Each number is 200 + 30 x the weight over the matrix's rms, rounded and kept within 0 to 999. Layers, rows and columns count from 0.

# layer 6 MLP down (transposed), 2048x768, rms 0.0245, rows 164-176, columns 384-575
217,203,218,183,190,183,224,152,189,206,230,223,154,169,193,274,202,193,231,190,220,229,214,212,190,184,168,217,215,178,241,223,204,236,192,178,166,218,282,202,233,171,205,201,281,207,206,211,156,199,223,233,246,245,211,180,185,228,185,193,213,223,240,210,240,227,256,210,215,196,171,178,175,206,212,168,211,216,211,179,178,110,225,256,195,101,195,175,220,192,203,214,196,175,177,193,213,164,164,217,155,192,183,226,242,188,209,193,147,217,216,227,218,208,159,160,189,262,193,225,223,152,224,251,263,198,222,215,134,174,173,232,156,208,228,164,162,224,243,185,198,156,192,185,202,282,180,227,193,197,160,157,188,174,165,202,218,177,220,251,221,179,183,201,204,166,192,211,213,274,223,150,186,211,163,185,174,184,168,180,175,167,148,215,129,217,174,173,206,143,209,229
243,207,188,202,139,209,199,277,215,167,191,199,203,182,165,237,266,210,187,191,185,212,170,176,198,226,183,242,184,221,189,135,217,163,232,200,173,239,249,177,204,257,236,229,172,204,204,162,254,232,180,159,221,221,140,219,220,234,193,216,220,228,143,172,146,185,212,236,161,191,232,168,151,146,218,157,208,186,181,196,227,238,224,188,147,225,218,168,166,218,177,188,190,241,183,208,174,191,232,188,230,144,206,163,212,197,194,213,194,206,207,162,208,174,248,209,215,220,252,192,179,206,213,194,223,200,233,258,179,216,186,217,181,194,188,187,198,205,202,239,186,160,222,179,157,203,244,202,223,259,139,201,185,255,149,153,192,214,194,219,216,206,251,219,212,209,220,179,226,257,169,190,126,209,184,250,181,192,183,248,220,198,238,214,217,220,193,158,284,210,185,178
196,167,235,232,186,178,233,139,169,173,190,206,195,231,210,221,214,231,220,226,191,187,197,197,219,207,185,226,192,124,177,206,212,173,254,196,200,227,148,186,227,148,237,248,208,161,215,158,175,164,253,178,197,242,168,155,192,162,175,157,220,218,174,218,193,155,231,198,165,208,162,249,185,183,217,209,205,203,246,199,247,191,139,220,225,255,225,192,158,214,184,175,221,167,154,156,231,127,219,203,253,236,183,147,233,171,187,158,173,200,218,215,260,158,229,162,177,131,182,203,178,169,161,168,195,198,214,149,179,202,188,145,308,188,224,220,135,190,216,227,204,156,191,191,222,219,172,245,188,159,219,251,233,225,190,177,152,136,185,189,170,218,177,179,190,182,200,165,240,189,176,200,198,195,249,200,221,208,163,222,189,231,186,152,152,190,160,212,180,244,238,169
160,235,180,218,189,189,217,216,188,216,221,223,198,201,206,217,206,189,191,201,214,159,164,153,178,229,204,213,186,203,214,173,262,202,256,240,187,237,186,217,225,208,154,135,213,158,129,202,198,156,205,206,211,288,204,174,237,112,221,232,218,185,205,183,128,170,208,186,201,210,178,169,189,188,237,222,205,206,175,200,228,236,138,241,175,234,181,195,214,192,171,235,144,195,194,229,216,170,183,176,260,201,198,238,208,220,230,230,221,208,164,206,177,215,178,225,223,150,151,193,174,193,235,192,225,241,198,242,199,209,199,171,212,217,195,222,197,160,198,244,207,190,255,217,202,239,217,195,234,178,209,189,193,226,228,163,140,282,229,251,133,216,187,202,206,170,173,257,237,181,149,138,235,234,165,249,201,168,211,195,165,203,237,247,170,212,226,223,185,229,194,166
250,125,214,226,214,223,215,141,241,164,246,239,223,228,194,200,195,191,243,181,209,199,188,237,164,174,185,164,137,182,209,184,208,211,161,157,174,201,176,249,202,212,207,208,140,233,210,153,210,190,194,191,217,195,222,233,184,220,268,200,198,138,163,196,166,156,232,190,188,182,212,217,225,182,210,223,194,226,200,212,179,158,206,214,158,187,214,218,179,192,145,207,208,205,170,163,209,170,219,138,233,252,207,233,232,140,170,210,201,239,196,208,240,174,158,259,220,223,196,260,120,270,131,196,215,232,240,189,163,203,213,183,175,187,154,225,225,122,203,197,185,196,242,194,153,200,247,226,175,201,137,232,216,264,219,176,185,220,201,177,77,195,186,125,225,231,191,144,207,177,169,207,169,214,208,177,186,140,165,246,176,199,188,163,141,170,196,166,171,232,239,198
151,172,182,243,230,183,216,252,192,187,197,188,203,222,170,216,197,184,170,204,179,158,227,244,220,237,192,206,193,173,157,239,216,171,149,254,226,226,216,207,190,210,181,202,201,249,190,171,204,246,250,201,193,146,219,187,183,160,188,195,219,224,206,182,204,231,228,203,125,189,208,214,176,185,173,150,137,224,173,184,247,198,215,213,235,172,143,216,190,159,219,207,171,178,233,203,190,195,202,184,209,202,205,218,177,152,212,208,203,229,139,172,149,223,213,195,212,184,151,186,235,152,221,187,227,190,197,212,204,181,215,264,190,214,178,206,142,195,115,208,248,192,141,230,143,249,164,156,153,190,217,215,218,239,231,236,236,208,249,182,172,215,177,121,218,221,201,189,204,207,253,181,264,221,209,175,218,220,181,164,194,209,217,179,217,206,203,167,166,266,227,178
207,226,220,173,124,229,221,237,230,204,186,215,199,189,163,171,185,165,194,229,199,165,194,200,167,219,180,224,200,199,230,205,178,232,169,181,182,181,215,217,183,217,203,229,205,214,152,230,191,201,190,175,276,137,169,227,240,175,189,213,156,197,241,177,174,167,195,197,207,223,238,213,196,193,198,182,198,214,216,198,165,197,187,241,198,175,203,200,222,188,192,197,207,199,188,228,184,188,222,198,187,214,194,206,244,190,176,184,199,212,214,171,210,217,177,213,185,200,146,199,157,177,228,223,243,190,182,195,229,193,184,215,224,191,204,175,195,207,206,227,212,212,194,186,217,222,186,194,183,194,214,167,191,155,210,171,190,198,236,191,162,173,217,195,229,209,191,148,198,227,210,150,169,197,186,144,193,205,157,218,219,152,207,219,230,191,164,190,184,163,175,200
193,210,184,162,208,166,195,247,235,196,201,212,129,231,230,197,201,191,171,185,193,173,168,186,206,205,218,197,190,247,187,247,225,210,241,264,211,183,108,181,246,159,172,205,190,175,179,192,300,175,182,145,203,238,152,186,225,214,250,213,215,201,171,160,194,183,227,205,252,219,206,264,207,168,233,134,257,244,198,246,150,259,134,257,181,173,187,173,288,259,173,176,155,192,202,250,227,227,201,185,212,157,115,209,167,248,186,145,215,179,210,212,203,226,217,184,195,182,200,160,262,232,206,183,179,202,195,209,154,237,233,165,200,226,204,221,155,186,185,241,207,178,192,179,191,186,191,224,228,265,168,239,227,179,213,192,206,166,254,214,230,171,220,194,226,208,187,211,175,239,224,182,187,174,218,98,204,178,220,181,205,188,173,189,192,172,139,203,204,194,266,175
163,217,230,182,216,161,208,216,195,125,223,246,126,178,189,210,206,171,198,102,227,186,211,238,166,138,212,191,205,216,247,243,184,187,187,202,190,209,203,203,161,270,190,173,205,197,230,222,161,173,233,188,241,178,222,226,242,149,219,193,167,196,144,189,194,195,206,170,176,248,205,181,242,195,248,207,216,203,220,194,239,133,231,269,156,206,169,221,206,267,151,183,198,186,202,194,211,192,196,167,180,209,177,167,209,109,216,178,207,185,186,151,221,209,224,226,177,210,167,210,151,241,181,222,229,180,184,234,171,205,216,213,220,180,192,150,234,219,159,193,171,201,206,185,221,170,227,236,153,182,180,196,198,237,227,202,217,187,145,274,150,190,123,169,166,210,202,214,207,197,198,211,192,176,197,218,197,178,184,175,158,191,205,211,201,230,191,143,167,190,166,228
222,192,228,234,208,231,171,174,173,163,207,207,158,191,195,182,173,180,237,232,183,186,204,195,231,223,202,155,154,204,168,200,274,185,190,207,182,202,179,178,146,133,215,260,263,196,213,203,217,228,161,182,169,170,203,176,165,190,255,212,212,248,152,197,144,159,188,218,194,193,194,188,201,197,184,207,183,173,204,205,194,208,148,202,234,229,183,203,215,153,232,234,234,187,255,208,144,224,204,161,170,191,224,182,202,151,221,181,146,231,259,218,208,201,223,176,170,154,200,192,218,194,211,169,183,215,225,198,218,212,180,279,229,251,178,151,165,163,267,238,211,250,192,189,236,236,207,200,242,261,196,206,156,165,171,173,152,237,238,208,198,163,164,204,181,209,218,175,199,174,173,235,201,167,244,173,188,231,226,244,227,158,216,150,255,200,253,234,240,220,187,231
183,218,188,130,169,153,186,201,195,175,218,156,188,199,190,214,215,193,125,194,201,182,227,212,198,212,184,218,241,240,162,194,208,230,194,215,173,184,223,236,192,221,207,193,193,228,214,199,214,234,249,171,237,194,252,209,216,199,189,188,202,212,172,159,203,250,197,169,182,172,195,255,169,187,145,174,168,224,187,179,158,171,205,204,140,203,235,225,154,236,238,235,158,240,221,195,181,170,207,240,155,167,212,250,255,210,188,257,156,213,158,216,154,261,207,217,172,247,155,213,156,184,242,188,232,184,194,258,195,162,177,172,197,220,188,202,163,198,219,216,237,236,171,174,212,197,177,257,223,192,167,261,202,182,199,212,190,209,254,175,191,198,214,185,193,169,140,262,181,161,231,186,181,162,304,201,208,185,221,182,232,203,202,180,149,207,190,245,108,199,267,160
235,171,188,167,180,209,174,191,163,233,171,180,210,172,168,208,227,181,206,201,205,185,187,206,203,260,245,227,192,212,158,211,195,224,271,207,236,171,123,180,208,158,184,207,216,278,173,257,191,209,209,166,152,223,192,200,162,166,192,213,151,223,246,145,167,231,227,211,138,212,173,233,207,212,185,215,198,229,208,208,176,154,211,193,142,159,205,197,205,225,165,210,223,186,206,144,181,196,153,208,218,249,231,231,201,210,211,189,225,217,136,239,204,162,187,248,164,200,175,179,227,221,174,182,158,245,239,212,245,201,216,145,201,212,204,210,185,195,185,169,243,188,195,193,181,217,151,188,192,271,218,178,200,237,202,173,179,242,105,258,193,222,220,207,262,146,119,182,195,198,182,168,193,175,190,224,189,183,175,248,185,205,248,224,212,265,216,258,159,229,248,209
152,208,194,232,219,212,198,152,171,225,207,219,209,227,198,165,201,211,169,235,219,172,213,183,188,188,184,204,244,225,178,221,171,209,206,244,218,241,194,198,159,210,156,208,177,207,238,189,192,227,190,164,168,172,191,184,212,232,207,161,166,199,184,215,169,252,160,198,153,200,209,200,246,224,242,215,182,256,241,161,144,233,268,202,215,197,167,197,224,205,190,212,179,194,202,208,199,216,196,158,185,234,239,173,204,215,211,282,168,167,221,203,172,219,221,211,215,239,227,290,193,189,189,203,191,209,173,187,228,229,235,188,227,212,181,157,194,165,267,162,180,191,211,212,155,183,176,140,288,153,148,160,193,197,206,253,187,171,199,161,177,234,165,171,166,182,203,225,211,214,174,177,210,181,164,180,215,178,200,208,221,217,212,219,250,177,236,186,162,231,257,247
# layer 6 MLP gate, 2048x768, rms 0.03, rows 165-176, columns 384-575
279,210,164,214,212,193,198,215,205,185,207,216,153,252,205,169,139,174,234,139,213,240,176,159,107,197,214,259,174,215,133,139,248,212,220,207,181,193,229,179,209,209,180,240,213,173,139,204,210,188,194,164,154,215,230,188,169,248,247,212,218,228,171,198,174,168,211,215,204,171,217,181,158,155,202,178,194,219,262,171,225,174,244,175,232,225,186,216,235,186,200,203,137,199,243,209,190,231,251,185,186,198,157,198,219,181,224,223,204,219,215,205,208,200,150,159,208,207,213,192,181,232,256,224,197,223,243,249,157,218,228,214,222,181,127,185,240,169,190,194,208,216,220,227,205,175,220,183,207,285,141,221,149,213,173,124,199,209,233,236,199,189,222,232,223,197,271,229,195,201,208,197,155,193,199,182,177,116,164,186,239,225,218,215,202,166,189,201,192,163,203,185
229,249,164,164,223,190,178,208,242,188,240,163,226,186,244,173,158,133,186,173,262,253,196,209,189,177,204,210,197,241,153,171,228,166,167,211,224,208,248,191,231,204,186,174,184,163,178,238,167,237,142,200,204,186,176,238,164,193,179,235,213,180,220,156,179,142,125,177,195,178,245,189,169,230,204,191,180,196,182,238,218,188,207,182,136,180,189,188,229,136,198,184,192,194,240,185,138,271,202,205,148,171,216,241,198,201,191,269,158,213,218,205,195,240,224,167,227,208,189,214,208,176,194,196,206,197,185,273,236,198,153,228,189,191,169,195,185,213,201,181,145,188,176,211,209,139,163,188,240,166,240,204,199,183,123,193,195,241,217,163,219,200,144,196,174,214,187,228,183,164,204,230,223,234,197,267,254,197,182,201,242,155,177,176,191,191,202,193,154,208,144,223
176,230,118,224,264,184,239,194,201,159,202,117,154,192,190,281,221,161,216,169,211,215,208,195,191,206,225,248,224,287,177,182,196,246,260,258,116,210,177,208,167,201,140,184,180,202,179,195,152,239,210,168,203,179,248,198,259,173,190,173,195,216,180,206,183,189,148,196,191,165,186,266,197,175,191,185,206,190,252,150,207,190,202,186,165,226,154,220,197,125,226,216,223,237,170,166,196,240,176,227,250,194,171,178,239,212,170,165,192,231,199,209,193,225,178,208,156,220,170,207,181,220,174,221,199,163,180,218,142,210,208,192,207,231,218,246,196,164,171,176,185,219,169,215,223,187,247,213,184,225,224,220,205,187,172,201,204,234,209,192,197,172,227,238,185,180,211,162,218,210,163,173,198,203,238,192,191,170,180,182,185,136,206,236,171,192,211,218,263,141,198,184
197,248,227,174,169,155,160,234,139,203,197,186,214,256,198,184,172,201,227,168,176,286,155,205,197,168,173,248,240,211,131,158,204,181,196,224,250,176,193,192,184,197,175,188,162,208,201,232,238,228,206,170,150,183,177,191,162,222,220,196,178,185,163,188,162,143,197,200,231,254,197,154,169,233,129,223,222,174,177,142,182,231,191,214,200,202,202,205,196,254,221,201,211,267,242,211,214,219,166,217,178,249,252,216,133,173,178,214,206,202,240,195,176,220,211,141,265,224,220,200,181,232,172,264,228,244,212,191,274,235,228,210,183,166,205,222,197,210,189,184,251,202,199,190,189,240,231,204,220,217,196,162,133,196,148,239,232,186,151,220,257,199,218,224,183,229,223,165,204,177,173,233,177,258,199,191,159,230,143,166,230,200,159,198,204,216,173,177,225,208,198,177
190,213,213,160,273,282,172,175,218,166,260,198,198,183,143,184,210,275,160,168,228,172,169,165,175,180,182,163,159,263,191,180,176,194,190,199,183,225,178,106,184,179,246,227,241,205,230,212,197,173,175,166,172,233,195,228,198,219,227,181,270,234,217,208,171,137,235,216,206,256,208,238,183,167,194,174,185,189,193,146,141,195,212,221,236,233,179,149,251,242,191,194,247,197,189,117,179,199,174,207,211,191,214,173,244,199,197,172,221,193,217,202,199,216,215,180,172,216,204,210,197,231,194,225,180,164,195,204,190,224,174,222,166,176,184,233,249,168,203,181,187,240,268,215,226,159,221,223,126,146,164,160,132,192,179,146,153,169,190,221,215,198,251,266,238,198,221,188,167,226,130,218,226,199,199,199,193,199,185,293,211,184,234,187,170,205,212,187,252,234,193,207
223,179,145,235,250,182,196,166,196,249,189,169,167,216,234,217,223,236,224,180,205,230,158,197,195,194,193,206,218,215,179,135,245,138,235,203,218,217,141,131,163,163,246,190,205,224,199,174,174,236,233,221,36,285,211,181,196,221,194,176,255,226,186,225,179,198,202,217,207,226,137,216,183,178,277,200,231,212,174,195,194,240,237,213,205,236,206,223,201,182,239,158,184,195,184,192,181,216,172,234,244,181,189,201,175,198,229,206,216,221,166,206,112,243,218,185,181,172,223,207,235,223,140,231,163,218,177,212,162,236,229,219,145,161,226,237,154,244,185,168,210,209,199,194,154,188,195,205,191,123,216,266,209,239,180,295,244,195,114,238,251,272,188,213,164,208,212,258,142,187,188,230,232,191,209,215,230,218,251,138,162,221,174,190,182,180,232,196,200,230,217,240
228,157,183,127,217,203,210,168,171,166,187,184,212,194,157,187,178,236,193,213,182,246,199,198,211,202,178,203,187,204,161,190,209,200,193,188,215,186,196,182,176,198,210,276,139,219,168,214,213,143,162,132,188,172,197,184,171,221,213,173,181,202,199,228,215,183,205,230,238,237,167,218,119,178,220,139,213,247,162,218,190,162,214,164,207,244,158,178,204,181,193,183,197,195,167,145,156,172,159,177,249,193,211,165,162,214,126,212,191,240,194,226,166,183,186,214,222,237,205,265,244,184,204,178,140,177,211,186,187,222,146,257,208,173,165,192,229,187,158,228,198,222,218,153,224,233,208,196,182,144,201,133,247,230,177,197,201,214,174,213,171,208,222,195,156,156,163,180,197,139,167,215,229,166,157,228,165,205,224,189,236,275,203,187,206,169,220,158,139,169,152,195
203,141,188,227,235,225,179,194,187,216,146,139,244,221,198,137,209,150,223,247,188,230,207,176,165,228,156,111,170,261,116,198,187,189,202,226,211,192,227,198,239,157,196,302,183,235,170,156,214,233,198,207,188,241,215,195,197,230,208,208,151,261,197,166,161,166,206,197,204,252,146,174,126,192,192,173,163,168,203,191,203,238,196,177,237,206,215,189,189,181,231,211,178,189,172,192,164,211,170,181,247,204,232,186,224,229,180,188,215,194,204,194,178,198,187,146,183,189,211,173,228,212,241,222,197,282,189,89,218,198,195,215,137,201,191,196,255,244,201,225,193,216,185,208,206,209,206,179,245,188,218,228,230,200,151,197,189,219,234,196,206,246,229,232,186,209,189,193,212,147,251,245,138,200,198,216,180,239,249,186,256,206,247,170,231,182,239,195,243,184,172,175
258,199,192,151,195,198,199,155,210,214,202,172,223,204,197,168,141,177,197,193,221,243,192,207,231,204,138,227,187,192,164,252,177,188,195,255,167,199,218,196,141,215,191,258,211,189,210,179,214,234,223,216,186,178,172,188,187,194,218,228,199,209,210,189,164,211,186,188,244,215,199,188,214,257,174,244,171,193,225,193,215,176,190,200,182,227,201,210,221,209,240,198,185,223,216,127,186,220,207,193,178,159,269,172,182,189,195,207,213,251,205,189,190,238,144,181,183,195,169,196,224,169,175,210,188,192,219,190,260,214,208,250,219,196,209,239,202,192,196,200,222,244,227,186,229,178,233,203,234,260,178,196,194,183,230,236,165,222,226,168,185,211,191,153,156,180,193,187,223,175,170,193,220,223,179,230,208,179,162,205,252,217,263,144,227,223,188,186,188,208,190,221
195,210,177,159,246,157,184,186,213,230,170,188,162,172,211,252,212,245,202,179,178,194,141,185,183,196,201,179,167,241,221,226,266,195,168,201,193,198,186,241,228,195,259,187,214,167,225,169,202,211,156,95,222,172,214,234,161,204,257,203,240,213,214,141,188,191,203,158,131,176,139,233,261,193,135,181,224,138,182,176,246,191,245,218,196,230,173,181,196,179,136,176,186,209,241,188,218,129,201,213,166,178,205,223,220,175,186,250,184,207,224,193,211,209,218,181,190,241,159,191,202,173,230,275,138,242,186,206,185,236,188,183,187,205,220,198,148,202,193,200,226,198,208,218,179,158,189,193,226,164,141,229,201,214,187,234,175,235,178,195,203,202,163,209,206,173,244,221,210,245,221,223,225,238,261,190,215,211,228,200,177,179,244,234,228,127,185,221,226,227,269,201
178,210,215,175,189,218,208,193,212,167,233,178,199,167,141,199,138,218,201,213,234,261,179,171,221,237,171,173,199,165,220,250,230,186,236,193,149,220,170,179,150,245,149,246,227,228,175,235,135,194,167,199,159,193,150,200,211,186,193,271,151,224,281,183,177,226,204,170,187,235,198,190,221,134,236,294,199,169,180,198,208,205,224,209,205,188,143,173,182,219,177,228,158,189,181,141,152,195,208,168,245,193,246,274,197,247,244,172,182,188,194,144,123,166,208,303,204,194,200,124,246,199,153,198,190,210,155,225,212,216,212,202,107,197,215,253,180,236,180,161,243,212,183,210,184,263,211,212,193,172,179,214,216,205,214,183,133,223,161,227,248,222,188,175,204,106,200,238,203,164,184,212,192,195,163,193,191,212,171,181,207,259,243,259,201,178,221,217,131,186,195,157
218,215,160,181,170,213,144,202,155,245,177,263,209,219,219,188,187,234,219,224,185,198,204,244,214,182,202,215,181,234,218,190,210,209,194,189,226,203,184,163,157,239,242,217,199,225,190,186,210,191,152,202,164,188,173,190,231,205,180,225,235,216,198,186,188,175,192,214,141,197,185,188,207,189,249,211,207,187,179,242,210,173,179,206,185,237,250,175,144,274,160,243,262,249,214,198,222,196,152,151,204,190,132,217,212,212,220,229,187,189,191,191,239,242,206,181,170,220,169,189,213,211,242,207,234,213,205,240,208,206,160,200,227,183,242,183,212,202,152,215,247,288,164,226,158,199,171,199,226,150,221,181,203,192,210,236,195,191,212,186,215,236,145,207,173,194,244,199,162,198,225,157,214,234,213,214,228,202,228,177,186,222,219,227,238,193,209,245,191,169,230,215
# layer 6 MLP up, 2048x768, rms 0.0294, rows 165-176, columns 384-575
266,226,170,221,162,209,200,206,152,194,226,208,233,203,196,232,189,203,145,150,305,127,132,159,256,211,202,252,175,209,224,231,223,151,227,207,245,184,236,191,193,197,165,202,175,189,206,206,223,164,178,195,184,230,229,217,226,197,197,188,196,146,168,214,244,238,183,152,203,203,207,187,207,242,193,121,207,206,154,214,232,234,186,199,216,250,198,172,190,208,161,227,175,238,177,166,138,194,174,177,213,205,221,181,188,173,204,253,165,228,220,184,220,218,267,150,240,226,221,189,188,229,239,185,171,227,182,238,169,210,232,195,198,165,182,213,171,237,198,152,137,225,257,218,217,165,187,194,262,218,215,217,212,232,222,172,145,207,179,213,171,166,185,219,182,222,293,211,227,226,226,182,212,199,284,183,172,211,180,235,204,223,170,296,206,217,215,191,260,197,125,186
248,209,218,160,206,215,217,237,177,172,205,188,242,178,242,242,240,189,225,181,182,187,187,264,220,207,193,178,189,219,271,228,214,228,193,203,158,188,256,182,242,165,211,210,210,163,211,173,140,180,238,215,222,183,202,190,272,228,195,202,167,122,159,208,233,220,219,216,177,177,206,255,162,228,269,211,195,156,223,187,198,187,141,188,190,183,202,212,239,237,164,199,166,228,200,232,252,229,203,183,143,245,162,221,226,190,216,221,176,207,193,252,251,212,238,220,211,195,201,223,203,198,252,139,190,187,218,217,194,233,182,159,251,239,217,221,204,223,177,175,164,190,195,178,221,201,209,174,202,244,207,213,185,220,196,167,188,209,167,159,175,209,196,177,235,190,135,237,200,147,241,187,212,205,249,231,234,171,163,179,193,190,209,262,203,227,100,239,168,191,198,193
193,202,158,186,245,162,218,187,197,262,178,200,108,251,215,177,187,167,208,234,229,212,227,192,238,197,191,163,210,185,142,207,187,162,231,183,258,198,203,223,190,168,186,186,227,171,215,280,180,208,245,251,207,205,195,260,201,125,221,184,158,165,120,195,212,219,190,143,195,194,207,178,189,174,210,235,159,167,230,149,211,186,187,173,181,209,209,161,221,185,221,165,142,220,224,198,184,191,253,193,141,244,209,184,213,150,194,227,236,237,250,184,240,160,176,154,157,194,193,186,176,199,227,136,225,210,204,143,198,193,241,242,216,218,167,176,206,206,199,179,147,188,211,227,229,182,242,229,258,223,164,201,207,198,189,218,214,234,228,217,169,189,185,204,170,288,256,235,190,211,171,230,158,211,179,167,143,270,200,203,210,222,234,206,226,155,170,167,220,242,227,252
196,193,179,152,154,161,213,174,182,221,203,207,243,172,228,175,230,231,131,294,200,217,207,205,239,211,200,217,183,207,177,201,215,233,206,174,201,153,227,140,152,170,148,231,223,230,176,184,137,246,217,216,190,245,192,195,171,208,216,178,139,178,205,199,168,182,212,207,225,202,207,145,181,234,196,230,173,188,186,204,187,248,237,213,201,150,198,215,204,169,171,224,201,168,181,198,211,240,214,238,236,186,207,239,190,250,212,165,145,176,176,201,156,180,200,210,196,205,256,160,180,170,218,174,237,186,168,178,216,281,170,181,197,189,182,202,219,194,187,149,212,216,200,190,169,206,196,164,209,178,182,152,204,179,209,223,264,185,199,181,223,192,184,231,186,197,201,206,246,221,210,228,216,220,213,220,203,126,193,232,255,160,199,173,161,249,184,241,216,237,152,229
180,180,227,188,172,204,164,202,192,179,145,218,227,184,223,161,172,193,139,234,179,162,204,194,231,238,178,174,220,211,203,215,172,198,152,219,242,164,163,250,169,223,193,200,229,228,206,172,236,191,222,269,220,211,227,207,238,212,168,187,183,168,178,170,234,184,171,215,185,182,184,142,193,203,187,176,192,233,234,164,151,209,204,142,254,165,201,276,217,172,234,223,201,183,234,234,187,183,217,204,203,207,187,187,195,213,161,222,234,175,164,198,174,185,215,172,198,151,190,245,214,218,217,179,164,218,182,203,182,227,149,221,201,175,164,227,167,185,209,204,171,248,208,220,166,208,199,197,154,203,144,149,198,238,208,188,177,226,211,160,201,206,174,227,172,169,205,170,209,195,167,216,237,179,211,180,192,221,178,224,181,201,171,214,246,158,147,206,235,212,186,176
216,177,182,219,245,176,191,207,182,199,227,200,265,198,213,222,212,212,156,172,193,163,163,243,219,161,187,199,178,189,186,201,219,166,228,154,207,168,157,192,245,164,203,176,183,179,231,160,195,185,189,203,111,233,297,140,189,227,228,234,222,232,154,182,196,204,252,143,210,258,144,199,202,188,203,184,178,238,238,216,181,208,203,213,200,182,200,202,164,205,258,175,248,186,161,203,182,179,146,226,176,193,174,242,173,167,251,191,207,205,219,218,184,192,152,228,224,221,239,183,206,238,130,202,211,224,196,176,218,176,202,216,188,198,187,247,193,221,216,172,195,207,229,234,234,224,240,194,181,168,235,263,237,211,202,203,222,182,202,167,205,241,181,213,165,226,181,243,147,156,159,226,227,219,224,220,165,216,227,163,138,200,210,195,161,196,239,209,178,197,210,202
167,178,200,155,179,87,175,178,207,233,221,213,171,242,201,152,163,229,185,238,222,139,187,196,226,220,219,200,217,199,170,191,166,222,209,151,216,213,171,243,186,204,146,130,203,165,221,150,254,135,173,206,240,175,202,114,184,233,227,165,198,202,230,216,231,220,181,168,233,195,213,174,213,180,246,147,163,214,218,196,207,234,190,209,216,179,125,200,228,246,170,195,148,174,198,200,211,191,142,160,153,171,176,206,205,151,208,207,197,194,183,227,193,210,236,169,239,187,204,191,190,210,139,188,261,217,192,174,191,187,242,185,169,201,214,216,236,223,191,229,221,256,217,184,194,232,155,219,211,196,150,141,214,235,189,229,181,173,235,193,135,213,226,176,169,178,192,217,207,228,210,210,157,185,223,156,224,197,208,171,182,184,198,247,225,166,124,190,222,166,202,209
148,146,186,248,218,176,177,220,145,201,179,219,208,142,175,204,165,179,196,162,182,217,254,252,183,176,211,178,205,174,195,215,120,182,192,306,236,155,209,209,215,236,200,242,180,200,164,204,131,178,199,250,160,203,202,179,151,220,214,224,235,232,157,174,167,148,229,195,219,217,185,230,194,220,208,158,125,229,207,204,169,255,264,170,140,193,211,186,138,210,213,274,137,203,154,224,186,226,207,179,199,164,173,174,241,209,192,215,227,172,197,148,222,224,178,175,196,193,220,192,199,199,162,195,204,214,202,189,202,233,186,124,160,212,214,186,245,183,187,244,178,180,190,215,188,143,234,176,230,222,171,201,244,250,218,228,227,222,202,213,235,119,152,258,242,226,241,170,227,215,219,212,155,217,218,218,170,184,232,236,182,193,172,182,200,183,153,232,211,217,159,191
176,189,202,189,161,187,220,238,188,243,193,181,210,237,157,158,231,212,201,155,178,158,134,214,184,174,219,176,250,206,199,205,252,177,234,186,179,179,202,208,197,167,208,220,238,242,199,223,231,154,209,182,180,184,218,202,222,204,223,191,227,183,200,191,217,163,195,238,191,166,218,182,210,181,180,260,213,224,237,194,229,186,213,185,184,173,198,195,216,166,154,205,195,152,160,231,207,223,198,233,229,195,225,216,238,191,222,148,231,142,187,116,210,148,239,194,229,180,217,242,239,161,206,172,219,196,235,219,175,199,177,164,222,180,197,161,249,184,179,207,213,213,196,238,158,193,201,204,205,236,209,177,196,125,210,198,187,230,223,211,191,198,193,209,231,195,183,217,162,211,191,178,213,239,200,165,177,235,237,227,172,218,164,228,200,219,207,221,205,174,210,213
198,213,188,197,190,280,169,259,193,248,187,248,251,214,177,173,190,228,236,210,215,149,186,227,229,142,248,202,218,165,199,244,246,187,193,232,169,189,174,188,183,185,176,168,192,138,262,159,178,198,189,214,184,186,172,216,226,211,162,206,146,145,144,178,194,217,202,194,183,203,187,218,206,216,153,200,203,144,153,170,214,172,171,173,242,212,198,165,253,188,211,171,238,179,207,207,206,219,222,156,201,197,153,255,216,178,174,214,186,154,222,200,228,191,213,193,230,246,170,192,174,204,211,205,213,168,206,220,197,169,259,216,149,175,249,216,172,251,183,153,186,140,181,243,163,147,247,178,184,189,204,161,250,227,216,176,212,191,202,214,189,252,205,165,228,212,178,153,209,178,186,208,208,170,189,242,234,196,186,206,170,187,251,252,218,212,175,190,251,201,194,139
166,208,203,197,258,231,260,230,205,231,208,201,189,213,192,150,238,217,95,224,214,232,188,213,181,208,283,174,178,205,219,201,219,230,259,192,210,230,172,214,187,201,201,212,203,246,228,207,266,182,191,211,221,211,227,143,189,175,235,167,170,179,219,169,267,186,204,147,231,206,243,187,178,201,203,198,203,168,200,200,193,173,161,141,211,172,252,199,228,185,231,170,251,249,207,214,218,214,157,187,231,221,171,229,240,240,164,189,203,187,243,145,133,236,212,230,171,226,251,193,178,199,248,173,228,177,243,161,209,184,146,201,179,205,200,190,230,156,244,154,190,200,173,213,294,216,170,183,260,193,112,209,202,192,217,155,227,230,216,184,153,197,209,223,191,126,196,200,235,192,220,200,174,187,230,208,157,227,168,161,207,163,257,148,250,173,210,291,202,216,180,226
203,208,216,251,189,179,231,226,194,178,196,195,220,245,160,178,304,179,178,167,190,124,199,229,213,191,188,173,173,251,246,249,248,231,171,203,180,137,170,181,187,234,220,247,190,209,236,201,176,230,182,206,218,151,225,219,194,195,209,245,224,172,195,197,159,207,187,217,206,168,212,225,126,225,196,223,155,244,185,189,211,235,168,197,241,219,206,171,147,207,172,219,177,138,232,228,117,205,200,191,201,182,191,202,199,194,228,197,241,195,196,244,203,205,207,198,175,219,198,204,175,204,181,225,224,145,204,190,191,199,238,195,168,202,238,161,200,187,221,292,244,224,154,251,237,215,253,183,183,227,255,225,186,268,151,217,204,242,204,220,204,184,178,181,245,232,180,195,193,224,178,233,169,176,171,184,197,244,219,222,173,169,143,206,254,180,199,209,204,190,167,202